Part of a small language model's weights: MLP 1280 xIELU, a variant of Adam for these matrices.
Each number is 128 + 24 x the weight over the matrix's rms, rounded and kept within 0 to 255. Layers, rows and columns count from 0. Numbers have three digits each.

# down: layer 10 MLP down (transposed), 1280x320, rms 0.097, rows 144-163, columns 160-319
# up: layer 10 MLP up, 1280x320, rms 0.102, rows 145-164, columns 160-319
down144:070122116135152139171108087137137140143156133134102174121116152103157147152117124131135111139122115106078122109118102173124154112149090105098115134154115149137144091123085137140164114070166163100105144090131134149129098094128111113115122110111128122150125127140113141130129122142120119145137146105109146155157154143126136172122160140151151143163127127147112148102114116130142143124090118104127066159107106121130143154135107118149087119170114118155124144137133096124091138149119162
up145:108146086099131108150096133104120136156147156085169148168121182175152151123122161112132151135106098129136130142095160130111103132152088169126128110146146142157092128162139133159136132106123162153139116132142108120108125195130080142141101099135135134098158102135150055136157101117119162160151132111086131122122137160175127122103109102117162105103077117122124139156184112116097121139118150160104137108125107129152100143102132155176140123123140157134107100082147135134131142129162115
down145:109090143145144088103099166087082112107092159173111126115156094111072139095109105141138112125125112092121152095139129145121137102140135131081143130069100117111111101142138129137113163141101115105138104140145077127145130128155136124158149111144129125155112125138112129146112165111139112131109094089123142128116113166100117158165136124155096142134146151119149145131093185113160141170125094141123143153125101163136096104164175081077125119131124116150146169131121154118101098139068162
up146:137180134107123170131149139122143147124139135148131123076161130153111159098116115096112112120129131134125159130123142083140137124097103129100126133180127140130119152141124111140100178108136124118114178165122076109101160115105142168128111105094102128141103125210097146127107171095123105125138185114127148108120136154125139157116150129140131122133141136133110117148126173153142175143130106158146104120134111137134117163118128089148115158145099115100130154136125142159073099157172114
down146:158129150125120139131111113126167155098164119124150127131137111159140134079123119104141144137112148138107158102107165123127109087195153131149108142170133169166150149133125110135176145147157134106143149149158136108104113119154159144123124173089158123114097123118140103095116103119129118089097116141105130126119113127132158119125145103115124173145077140102135126138151111092120134125142147112107112115130146078142095122151108164148143131125147120125114136167112138134156123090088198
up147:105093103169094073111108095124136105130125105138147112131105129169133161158123126104116135127144135130131150121134125136149164135145160112130165116140167133137149110163148141122114144091101140154143120135170086171145162117092146151134108153137114118136074146187085167154098143143130165131083099117176175128163189121117122135163117110075075113094133168119126145136137140136138108133125135154171106124148124135104122146127160130180122147133092124134130180110076137151146155083062124
down147:098125116153154140099120125161130124110142130103129103121110129128166120130114116120172127148116125122158106164095080116143167183147155104149174085141178082137175124110132105122139108137099098134141099143143109146134088154098133147169138106146094109157120105155134139130115143132155096147083110119107125117115133146058135123114107084110135139084118136118114127125090152084117083173106104087153151102100098119104141127125133167155159110103115100087134137129098158132127132109097152
up148:142098073128121111129156117141138124114118096119129145137095127149144123120111100138141081117135126144133112164137152131150131129118136125163081107108129048156160184140140159118149132164162136145129076110115159138153161124144146122135147118162159126181097128143126186129109120088070139142127156143140090134094150132127108157092121135121120084100090133137120116116144163185088140074092099132102143109104153117114166135119119134188190114119110090124149110136131130122125121103112144
down148:130144158116152151105155139130093139102115132156142117097122118109108123134104162145122142124145153126117139087087118151066130125136129108099161117133131162113098097121128087099142127147128134170117156112151100148102159112096146139125138126134131115157107175116117081151110115134156154112138130116157109123120125091149101134176126091117099132186099109115083161100126072144137164182116115107136125147171129146126105123152136147129095141119127094118148126157132108125152102118125099
up149:115145104121144123132090152110126111124102100121092167138134144143101144167127139108114111158138108120144177072122145110094116105171152148113118106151116111167092171128144120111133110109160103091079135107098100106127128123120154125097125118134147165093123143110168131150103156122172112111098170107083154131111118121144117128132155094178105078172110148143134165121136132090106112139127113148137092134138169154109164152140137114111134143133133137113115136144124105091142145089142140
down149:146127138153137104143157097131118111130156114107098157098106124106144087117118153106115125167143080176171134122158067153174153132134139182131096115154109134137121118130143130142079109144152099142124075137107137129118113129155175141156153090086109111135107102125134160106112099127117128129109122109103106084109138113088062161130117152129176134102152098093121160152173108123137074142112128167159151078145099163090120136137123168136107100106073156149125116128116100163119076140135144
up150:122149118090119135105138138118143185194168136118147166086081142110125138096112126118129149150090149127118130152122179099134133079124147111127142126190120110094120111140159124136133141121111116150145128156140101121124131122149151126100134129147152120135141141136125108137097147125160122136153148168091180141163091173126126130110150120149099122152160105092085105123153113133113076133161100099091137094150180125148144164114124110132139160163122105102145114122141129134120154108149121
down150:104136138167143098144125099109087096164131129155097064138140142139134114097128136118126124145136119157115155111145079116119109140159144107143165136097112149119164107144122111142133113124140095111147129136139114148112101128160082170137107120105122173119102144101103112120139116109131100126129141076120100073108139134123123144173138153126166104165126098143134163107157124143153168123082092127132141111144106134144174125127141086120105154104129183149103128091142166158114119107140144
up151:144100084159120104163076111107086183125099143111150104116111117150097077135130134126145116147117123128137103134139048097124146150133150147127130087131159112131105106129104137063107117158129145140183180164134126125085141121124123089141084151141111125090142102154100160177140154131096127075096133146120143168148141177085128117149139139117114133143184111133096102182167099130120110127097157107128110129093103144125096128111092175165136126113129091105094080102122106137135105109119095
down151:112126090135106121109119113147145159118084103148141151131124163143140065118090142138134146093147118134156144152143078123117105151110136097119125092110127125109080149135112140098141121136121184130144111108129114128169111108113085128129153148161140111122132108129192143124112168165108085099106093120161114093098134123088091132107131167154163130149143129131105164087124136159111107093087158126140104174122135177091146137112160115145155100088092126104118129126138081111113147139097123
up152:105136144118151096089142123127077119137107143128096123101135126119111165183135148125116123165143115129091123150136111134138131147156144117118122139083104148113148092143160112112108166133157131122119112139134138124122097146097105163132161117149113155119139168117133132141117158145126146106107092138129145132124094118116122112166146107151132134121173122109104127104126170092111096088113137112134163174062172139091136140156114140161154144155113115093147128092134123110139095088128105
down152:110155150106105171132130114130089110120075140110114123142101115108113142158095125164112160124151105117095095154113121133120140156150136106126095106063150127128105147157135119124119115106156117180128148147173130145152143128097111146114162173101178106152123168123131142086134159129158086138130134117133137155127137101197121162115114126123127160110108143126098134122127148169094116135136105150153124144129144123085103152121164109103086159149127115104151167156102124071106151127111102
up153:137089112126150148115092093131138103176160114097139122138129123145126120124149135077112124118117099180139157117131084096123133165125142123128116132116123181098122122115113145128132117151118166104149130136131134098146126151111110170135095129123131115137077105112107114153128118154114144114117169114106132147145120129077123108141145140115085100143153132137160090141102096091090109124116163147148132130083100106107119133130118161130097108115151140164135124089147127140116140140124158
down153:107123132131138143134097150154121116147151121137121160151135118100127133140153152095105140132124108132121154116102090110106125143099099078100105127128158154173199130128131122167134120118135132112170153102075096103117119117149159108123145148133133120100134138164126107107112170122120082146141116160140155121148112124145146151120119108138145137173143132108104115130116158171129136154114109154137133137093129079140160134178137092128104121090097092123101135133090135138115154130090117
up154:122125140131125098123109108134113167104097105157109135107092126099142153115118126099109093113130134133147144149143125119117123148093115156160153154103132146134138124104119145120124119096155082130113134096137099147112134137081121096118130070152156123144139114178130155101145133131191137131125165153135135066131157087106132111136121135146141163108144139137087133112119119142111105119137125147116095093118080123129126145129116140139151129133164142143090090142145127127078162126102125
down154:120155101100130134095126151123167157137138104126124142088099114134149135097120139120113112121126167131127115124113143118108093095120145152136168135133089139145143124093150126159116165138161097151112183102176147108130125140111127174110104103136150110158150117192139119136166146117087153163108162095150080113147152124138148160119100134107125149104097132154103150152137138170104111128156132097115113135103126143139140151142100111165121104134128107105106164166145106095094170142085161
up155:135164134105116128122127066180176119163085139114129089085115126143121132136094160145150175128118144145136095156145134144138134133116147116184145103137112083104084099192135111155116099116122144140139150141181109129121104154114145140143117108161132149123140145150148091132114117119113135128112150117103135123109119120125118116124121124117140093168131125147124145150121085107130094117134119102113144171109143161119166105093122108120087085163127113145100146106163154162092114099135135
down155:119159153112140165088149116111104122184101140152147137139119088159132108129100143114159139146125110150145137127188137086130130180106145179123134094136131114120082131133066141103171118141164092083109083158123138138121148126139134136144152133138113134145118164167125120176100122101134188153146128117170137098126127141149128136074139128134139160130154150170160099125151166098147110155103159140115102079133139120123142109130113139120114113122152142169147119129129126114151094124129185
up156:108168111126150123136117158120078121121120126119128116106150113116148123097116107127145116137109153160143133142124133132129139086145167130115144120100143159120156126117202147116128124100167171100124123140121112138094149135133128116120101115111103146110121140098164106120147142149131130108125121102119120083067097119132113096125140116143143093146103149107129135134141156109150097124103117135117098093148143108105128135149127127125100132153090096189119139113153162116100177140137141
down156:130111124090162089153137104118122144129115099145146132143171130128103095173145127130133110172096096157106129123145121136133156105125126106114123108133117127108140140118136143154148124141104140139145127114170117112153083152167137122169165113160138148141148135136104158134125156142125104116129140115106137139140149168165125121114122114141130124111158128160141128148144129084127122100146166105125143133132123120167128133128111127145091137116131114132107107137134140164123084127135088
up157:113122086136110152127117132123131130137118116079140145117154090149156145142177101109109127106070124135115153101135133103147120092129168131149144145135131133120111105127166150085173066105139133114147154149133136158138135145144150135109158135097105133148107100135140167120099110158123108099110132142173140117163139081131106109122080115100136133112116121128109112148113140107130136134145155153082103122105110131104154101112127123134150115130113114165112114093176137145140161140080123
down157:129124116124118114146135146152153141104155146165126121129141165135094115115088135121153130152165102125123111135111124140100115131126110122112109123137135116103119167110084113155106151143132116145141106114125135107129121102111118151153118137144140115134138145136134113144142126098129132124124097098111126143108132151122132137131172121135114137143129131123162144122140121139118131125133113114155148146127137121166134143143124120143099120124123135109122116162122129138115104128179130
up158:121118095133095099136124116111126139137120151146135146145174111153070105112141108136092127128159118093129166130131131121162115122124134132152094114158106167062150129102105077128135129152101133143156146148172134125156154127167146149123127109133102132169152116119148164127092155147113124103135166134105138087144131156111119129170134146124121139124126159117117123113130166145116159130113095163149145101105121137112116144145130107090143137135190120087128131112129172098103130207132145
down158:144157183104145162126176161130150112157120102117136130119071107133162140153158126144135135129113148153114108091082148131127106166158115129127128155160141136125142139151151184114156100118137136116148183131112115086111123133155129129156119176113140137111114111143158099108134129128170100126115124123158137137159121124141141105127104088122151158134128102139132097152134107128134117144139128154120149137162121125161161152097134139141117117142106135163107132121138116142122141096135128
up159:114146119126101102116150105132124133140100154139189122116115102071126082147126175121091105111150168121140129130143103119131112112115118074117094129091109119143075077144150144119121142107152140128125109093134111138089119116141146168097146115094164125110142138167139104141117117117117131115147097145097131136123140113156157138116130162111113097133134124141133140129125105177150156092138122102095127130149138157127096138135147141148144142122107129124097137147127121120094122074100092
down159:135112121136162174129107073128145090089135166127087121117139103098130130093108121099122063129152125146154137111151113143126139100089152107159101124169140163134129138103144137143142120172170121121121101109152132118149140139135170141160120116114110093109138109181121072149090125126134137109131155121148140129078123151118096134096103111130125131135142123129104150150126141144155134118113117165122162119122183110156149120149162125106115093102129134123131105131123115189127095086089124
up160:114163154116133142138134127151146122074137113120136166117143132130141089144130118194095145119135122140126158141080097141096135143112137125125131106143137107143141118120121150145103115136108179123139139146151144105131137159145076148133125116136163176123116133097114169135099120140105132124099097107167144161141114137086108124136122187089146107118123162116087117163091063116114155141177135106141117149087096119135151118109129166142145119127121154137129132107100122137155096139154120
down160:114132119157097116115096161094153122129108114105094119127108111153126154150114150056199097099140145112110156109135147124141137124170143103122083160102125112134154101101117117133175155119130112099138167101138092139128135090127142123141110152163119118108175106132144086121132122100165155122152119143103108082127141153170104110105137098117143124120127151122169102142172134136114135125129127136123138133162126129122135125161104113112132113138112122100134130128156135164154128111094106
up161:121135147076176122130116192127105195153141103166131141157144128134167152147148163108123143079106130196138100160107072165114083156123117188132125130139120143150108120115098178124143135075106111129120098131123104155103122109142126153115141114116070109113091115134142112126103120123138116144147124133180130128088120135131095108113121090115121128114114095071135134179133116122088140099137107134128134145118099119129118103097136136143168135131137122151086141136094100139108133122087158
down161:125140112174125097085130138138116161113123088126182148152134068122099115086109110140142129185116090094110154174115145100157118086131144116121147173093108052125148108124140120116121124170090129107154113145127156134159150152188100144138137119097122161153140144131122139095119138080159156107153153126090125124136131144114128100131117121132153074129142103153097136093116135118155129155166146122157119123137086149129132125125110115155117123140144124140157080133136147080114088141138137
up162:114149143146154119112096114137122157128132139105151141102108111123114097165099167164087128155111132159130120144145137111130122093111083125137145132143121137101117131148150151084135118115137128110180121109151115119092133171075102125146114126150178120126119162125146132126090144123077130103090150095130107120135152121109121108185127113125108132128139143106124133124094098091104112153137124102106141086122148118128136070146130134122153113080119144119104143128103140132123157096119116
down162:130149119134144122120135137113124110122136133143083103121143145148126116128143106079160103106143135114130135141128077114099147147114123101135105096135135123131118147093138122133107119154134105132071106137103137118139094102162154135136140133126114119102174127140122095143173112111153134147167087153127133144141113128180124135110109148111144132124104121129127153125126139143180116111112170131135157137124106138106122153135102121106106113150137178140113112154136099153125145152110151
up163:159121102070179130131090106144152150130179110133129129166147135150177179151166132109093156084092124121096149125090137089139101149122121137136164186149161109092141118152127126119143153133123113070109122135127115120090131111099160158137156124098138134120126130131117113112104143162139095159140150150170149139155152091117149149123104134133122147126108148123093136130138086083114110134140150151137081128137136106133094103081134129174131152126138127121121131123147147157091122136135102
down163:150101158128096125132148090088126071119103146140084134121137118111112118101089120151138147164120134109148130153143076147128101131132142127086140143110095117142113123125115112057127103128120136123159122082147125155156117170152138121153092142136123146101104155137137120111159099123101172073109110103164124133106123216082089110092164121135128144125124117145118164077163157101146154126118130131139149145151113111120136110142116119129113102126128114121142128110143111094177156098109155
up164:138057076144111124130133111133140131136130113120127134183125132119122109093082126112099151137140108116120154129090079123155097108149145134114100128117146128129119117138139174125101126159109171126124143129194149122146141177138123178121130132163109129152116140085101145159153115110123121086106156156088094145138154137084118150105144117130118152121075173143150152127127121109106103136123149147132086109105116092103113132100105167149111137146126108110201109116115167113118102134112122